Each number is 500 + 50 x the weight over the matrix's rms, rounded and kept within 0 to 999. Layers, rows and columns count from 0. Numbers have three digits each.

# up: layer 3 MLP up, 384x96, rms 0.325, rows 353-383, columns 0-95
# down: layer 3 MLP down (transposed), 384x96, rms 0.308, rows 353-383, columns 0-95
up353:582468492486474468515409486420522560543632467506533443515555490445536472496480509524468476564502531575529499588415511449484506488567472409546470452408540538515478472502453495516510488484522510496537501428536464468454521513504518535511572587522546533541483562549509504444594511482452502551
down353:468524499537486590526566517483545508474471456519439576568480518535521441493504499491501582510562500501500487418484468487538466503561584463431517399457437501541527536511518518493437479528504500488454506357480541523452509461489476491510505510584495501499462516440486504477468538532534553507
up354:504458601419606568441502543476490567477459528574592445495511579455550457484527457443545463464600473554549383415507575515488568553552486471548543444427533519564547474459548460461415496521451521519462511423563456317552524590626504515477504511445475525519420515564581517401432368487610534440
down354:439549493534565578521383533494469481503490494591516503581526579498349493444466507560535452478611572470636478531491521455437445539464465612529500490463517461490453378500553479461440491563516534424535544504458483491537555483571605529549589416486634484546451525539414506435485528515512491459
up355:557510651536498442514469548542368484463491508585573452481364438531678650449531434430491483464488708561465516434638455514363614448680475502444416466498540473537529508382460610521462496552551706447397475399496549498582600386480553478440493496476560584567417508542505399541536542548505456538
down355:503523518441516478492483488520494478449464491461460451501522505526513540477453477571556483513535559510393473487424511527523480462455461506491575527473508516422392540561519461501388509637531559497516478251488505528507512580509490535445419513474502446476526506490348513558539515548438425551
up356:447549557555620558617496538608500405596469549468568479451496494388370607485608531663498515495491509561417518508478471424468578579586502427557473471438534522465696509493596487477393438456557529446410520503410519481436567474441561486506453519528459633484366556553526397552444475603652479477
down356:368598590462521509488364554498462472527500343516459401488502562582587461496480496562544468435496439534403355490596554502432544587612348589493521527522533580399385553490495580445572498366512504506479454506468502409460548467571549507585431561555512614511511459483547484504548419436594540506
up357:417453453480482544413418552382617463405524460450365414390503467430499495493591529535514502548486447516537493504497501522452631507474472525556525522489507540408433534398441503585566490553466488513483350523475504516494541513451519596470548562497553520470485460552530525486565399602465508537
down357:414558473520560511629442448486490429452497389510437425498420463541418494457562481598545394491464451398628542505470506532517562599571499588420545541468470534529489539515454513580578633471503476499524508453451572548472497540407470520563500457506500586486433369540475448438548582507502564579
up358:467497459535496547514397479523515458523612527640521488565466521511464439545508455595537517412498515643495539514400551499451572519466434379503530429433545463493554428504549560509424418483558536427489549504546505510434598488452468575506606482497431529475456513416570568439526398515459468497
down358:441498426568495528530489575508454491563430514372539538552514540579553483367415479553421534603521510542513494541534571523574521548569414446457478539475552514470424514527485495553531471487542500483485597516613426415438491560573587554534466429508523489462483530517524495547507402565501517405
up359:444462491500536505472436526483501537420497498528588505503451626410494514531491498502479468493561502553530517539590556485476432538451490544452469509491468565432499647442428487486451386461499486564403470514483522422535521528518476479502502527485581451551480432480541553503503481453508483449
down359:443547544482494434446467502416429481595402427530578527571451536476447496447553465491501570421462504498523454526497501520413492473406464484459510541455509404482565577504469387499514526605488542510464518631485545459501537498457578606586522486379581549418468530604452539453522532475532465420
up360:400464526505501570471458498406413502464466524611602550520497438572400478549607536426502527519537463508517592489565457507474514534415510453352606428463409443519406460415518431478465443492541480460535429538424543510558601531560387507483501415503490481514387542497632637481513473483490497415
down360:518562518527524481565398487486578473640492592648596655421534618600487491494457474601468428415415554521544349666461458367439483523359493509488505514612499531544430589442520562519495578323621471606447474543512556385556338499548286539546440489537518471405576427463458392529487574402447563406
up361:450511563568383465492685530457531516460450533501555521538507519485562524490526503504524488544472580418516437460579493501507519452459470458373515515645472537432468375552514499524406503454350466519491473510521483590442615536549513515561549512441516539413419422552480505458437622559467433475
down361:416467537479487472491410531497492437502456473481443524512583474512402572423495527494506539488498500440454531619486562512439502518537503557497507472411500511470482540603516533476498542604554532467510480344398456504445461603472509528518546495518493563504458563506453611437499482496481556532
up362:537505566564526407484486512477414517530485528484601423511498482489454578517439428429451438482516548549406501474435378459521540507424510474526451545512498558505515531593591523491630437498545512543525473479484429458506623515544614533463490449498520513623407541532513511479508470465492522456
down362:469503500473455419539497579555461522401592560351534464518465501466466576409447535548459472569522540524543551579717530481481507496507431424517473556472526438532434458566544478508579472540457478545385551445469462616498442553490540443551416509571375468369543467433509466439461496567527461543
up363:558552572469450524486472472576450496565556494595537486469477470477491642521495455486525468432366556518567554469510551473484632596517534525469541412563570480579494443431522564540426380531575571535487416450467539441497505458443472446367447592451463472566469517498461489566604449437595406450
down363:490456515509505550474505416503466502471483554534495536535506421455628544554489423533521466497548531503412476457500453478515507417490494476476572539483561540499484519529461504492479490648538408486431502291551509467632584536459560428562478487541466512483464483530407534531531495546499518523
up364:463493553467495443517507460463501496609525471457455573497511575517470606415503380527581552537554508467500431455567476647529492445555554452569484492519511478446591500502470519414554428492504545568424407470517460577445610509522481618573453497482526585642426520516411444514379504396559559491
down364:582482471537503451493486503463465468476529474519493520472519582499566576584465448530473625457454484428609551614458399559559528487508544523569506629414477420515433598506558477480504532583502526475511387470323494532440530552659630521538534434500541505550568436540451326603581553489470459346
up365:521528486484366507499478535504515421516550553492465553478587399540435555464586539570512533580529528535495466552398460530514518596461510499451397512534523545515456489512462448528486543505517489452515516526483529345580483524528427425500418497496523489436403509412492579424460592487420530461
down365:548475463504513535419543560513581504513497507502484521503460616499521402469456572439532461431467519500522436479530520485510425469476447479431524489478478543478544523436472511400436534606576515633523482554553484471504532549475542461492496484499477432471476620475517600446534556501469584534
up366:491525617697436449497519372528508488530511510508441506519496436366568519429518572433500495547476508528500470529507490502540379572590491474503359563406499501457553617386518517532436471489530487458513441459455465490522500523471510470563518577519475579519510507536532526533549548511529449518
down366:451498367519471448534451534559460478391527516548577544441447555605482557513458523495561421481596442391445541505488516565498514523548498466467520515513469534521464422507523531627546465583430470410474534536472492483505455479541521600557498450517521515516538507366450562558542514535447468493
up367:583485507521536555580516484548444426480435586549584475488514538439483481567488478440468464514367561517485475524536617570513431551479485483551473483463549525515475377477396532412470512545535494528484463561618567475532454533536508420460573534581447528523519507528548453468426547596515552425
down367:516441472521557459563558586432529534468413535498596491470527592507437552501445542481548552535375573482411452392450620531469520476514589442493518398550463476383541435519484425448468577657501519476554457483510516447504470528491529391539453620438608472478466474575517569475519480388434550521
up368:532489517603542450464516440533430415395506548430483456520575409465491450482427483431528470510530515507487607553419531539539464455484468580581465369512461489454469432497537487472415455491491541551533490488457497432537657565460541501436536629545462567543481470544471478551512540545492594456
down368:500477495530504461515500548565556437413422407512509442537449508516436447379500502572483536473448515553474458512524505581523510493527456500544543555565439479403502453512463377599461569671562415528452508467555466419527431569491493475505468644474458522553511400457422500448445471481442510461
up369:647454607488422538529567495458497438443570563447625468482485509406586513525519430555567450550585483484449462413501415421483555549518465536471521518504496529494523423517458514441521396480439590444507432492487519500442494475444505526478497487510460509573494449561597552466542529524519492493
down369:444488478451462559461484544566488528493409484485576495546475506538518510433511492442509586481473517499439478545575537584486470489554431586548532528458463481476449545489505453514528509585463452496487460360484509465597492538443538448478548471571406488447515475516370566511571471421564505513
up370:570508596552482432511578413526497406513465514548491588494445540525420566504548471499604497526553420498512498525416499526544506545512462475573522477467506451487589533487565576482556399433485486341480569430497396565481541580455496512510479464501500600468583340410503482479507525533459526520
down370:536502302556502497474433482552534526506465509539538639361472590583536506557463520494617531568392602375577636472506534477521427464495552471470453575557541466515453544453463473537557517500447523512510504439494441518485479506577504486500572599565503447462507620451590576472453568462531537584
up371:410518570488458541485422551461607500541702466459509542458502430456414544476572421589562442478406578518499492448500506571541462557473559517379481531482569558461675556538492482452428485501531587535495430515566514452539462436343390478549542589573435481535549471381639581512580432463526442402
down371:406467515481517441601393411653601537407609608461477464521478526522544408520371595477533589600528509519477460504483610607630439557430536513481529481563350655517443562500587496497544526595510535475510401540567484476515538486465584562476549461500498493370562518514394418545589484442435315540
up372:522445469474449474564544469502548563413496436438516528562471469515469472562510420525588415485614509595499528505613551410495546590484486405509483550406522447478464443463452477479521473492473564489468455573448483365524435558470475452443477540551470497491503517573460575528561520532591548467
down372:386477471420516551547520468558498478518548554495477518523534570524578512450480492450510530490467510439435512460531464549437501505465587433455542488560451419452535469513472519545495476564500427396485468478426596485545465571465575485527524452470460454415455506483382472471527483541418530578
up373:491514508494492518501493491496489477501484505509499501480495497470481489523508492495504494498507498507543486494482521497473508530479538529518491491519499488529484497511503493502506486493478471510500501503499503508504518491505494481487514506508482510503496516508536498488514500478489493508
down373:503524492494486507491488501500500502503507471485550499489494499538485487459496507512518498458504501495484536480485487491501491498504516480483513492503501510492500484502479523523503511497491527501465503529500491490493478492510492506493503506506498485489496489495462500490499501502516504478
up374:560548428462466542525519450496507498530511405468452477461540545490507555590654512449502486431525577493457498464501506477589552495517442461504454465436457590478489406497458542496471463485494510533532520567581627460495471465469458604476483519563512499562437406433569526526537535402611481548
down374:523546426496536514560499474495545527564437515469492532572426514610530501484536520564455495514490450456465543499382463436580479491577455399442473594441485537475530508515445480547484545513435446519533583507532529489417416433429503574526498525486547510376486544535534538412541516542566513447
up375:498510510507475493507515496503499495483519513515494497504506496490505495520492490496491477510512515508512491472490502513479499512502524496499493498502515500489510502512509479496506478482503514495495493495505486499508519521490501501489512515502498509501489504503512492493488510507495498474
down375:488496487506495502507501510507498505497498500511496504501484481487495501489491523504498515497497501500499493499509507490509504502500525519505506501505489503507499495498483505519513501507516482497501500486485510501517500468485482505498493500497507514493506497499471499498466511497495491520
up376:375539473508524466505486524609460513602460518492630387557585511492386476500485492396533485462534484588526510520396543522504505439496490503502547419493530507589492419399567473492510540513480456508498455496532472433462533609523480414461520420540455448488467408596480442448539645485475467560
down376:614483469511488526428528515526478574499512448471511501446447481480463501419483477537497539555529546437494470502551548430498453503392515498467548584470539509582546512427443552427468525453607466527476408501432417642447488534510503478526405493576446427527522472448360550454474523478471557522
up377:569490565494457432484524449422374461514419569479504480596423450533467583478463478462490512533464430548489506487467420460522453483442423478497521491332673487527587567448478514469406480483545429482627459475533406603439543479501468529471549578433548536556492600475522497446507555476479684357
down377:415455454518479420496574592526301527487417602518474406645428603546517509616507388487551457507479490497511527580572453557558480533461412393516556604501549466666486533514529488463432535554429625534525523469554412596486499431507429536631475509522464532553584565492449520476490440549434497548
up378:508394547503543530497525471666524528513594614470497410505505493410507634551548454406417480429458642667456601444507454457474622626539586587572521494501469559566556533311494546583356419509568581494461455439550526399508511425587539576355439542464564552578417430552447440533568518543582513566
down378:497450528522545570459500412552494443429497522435531508478546444487561576535512497492549588472510446516418538510485508586539524485436478500517499502443489535512462448417484527548384487672530620497479500291521569510561543650458515499421486551460537546550443497426433491592521482527514477486
up379:489508584546537457495512434443513351511532509373482465493537515570473507504466488572538490511440521581491411478434521541420473529574515518530528375366470645439545418458577486402543414550504388445557467512478568485519487507550530514457573489428567582589469538527530494514464551506537411482
down379:468492439478436481550423550531511469609380522462451504557486476514515474449414492538500443494522461478424473456471550449511578543535493451455543604557558546503496540536606460522439511570481508513535531544491508553680555464438556486537547479495502518551584381543564492493449522570410458424
up380:559556445485439479384470469561565562481423450478513475577545516476424536477596490544505549474462522507458486543481603454513500583550586602447426471501520463399447472494481450397415466470548583404574465590551500463591539497389593415455482538503480466532500462687432536457499445465531340451
down380:483530477448510532482347514559504557523470495589413533458491532614459522410514466475541591533542394378500491526472471542570360486532559577447398477513495514463480467471481498423438514566588495422507482503434466543442538534462557522557526451458501430553527412536334569463557412459482542422
up381:487469415516420630486388529484510510561579455514655472504485394530444503559538582618462429444474512502501578501465606486458596530442514466558505527423591448517466495460572521457473462519573602493385434511492434506401547518524430496425518582522496604387486526613504510530523524374505413483
down381:537439567412523453535508457497656551505506487471479430436441527435545490524443461465536546545488496545456422534532431595495550449615478535450484496463460511490528497543401611588567542524447429545485520496487517590633567526553613512607519378482455563500578472466496475520436526426496507469
up382:560454505508522510485563454533476506479615473536559466512519385463500562538426577462562584550580408553520486527465473487470566604567511484405504488532464551477441390449460548456504444567471477460510475504456458448494464582336383539474514482525411514492460555550534437508504523485462486556
down382:465510511425496530467518427415491537612533552485510489575530534603511469435492556517559527531418524479531549527455427534469484516543493468415544426582467377455485558542508476390550498555422386474554482372452504511487451532466495489500474479492496415482423545492487437512556521551511560458
up383:541448518527467395481575444446508572449491579494501459511614660477461470590557434566437455597445497553478581533493564491473566562458481523573514426508531466470502553497617501502485463481581555521580532429539472466505517424473445464537495505525455515491450420523489523418465488518438417535
down383:502496480513497576550507490503479513493514525509389587483532613557555511541504613500579491502477517507490478480572467492517521520446512500473541531466516457540495509522571530521466573519498438549539512430498532567526517487512521475493481448492496370505472499552506560507506548439506533529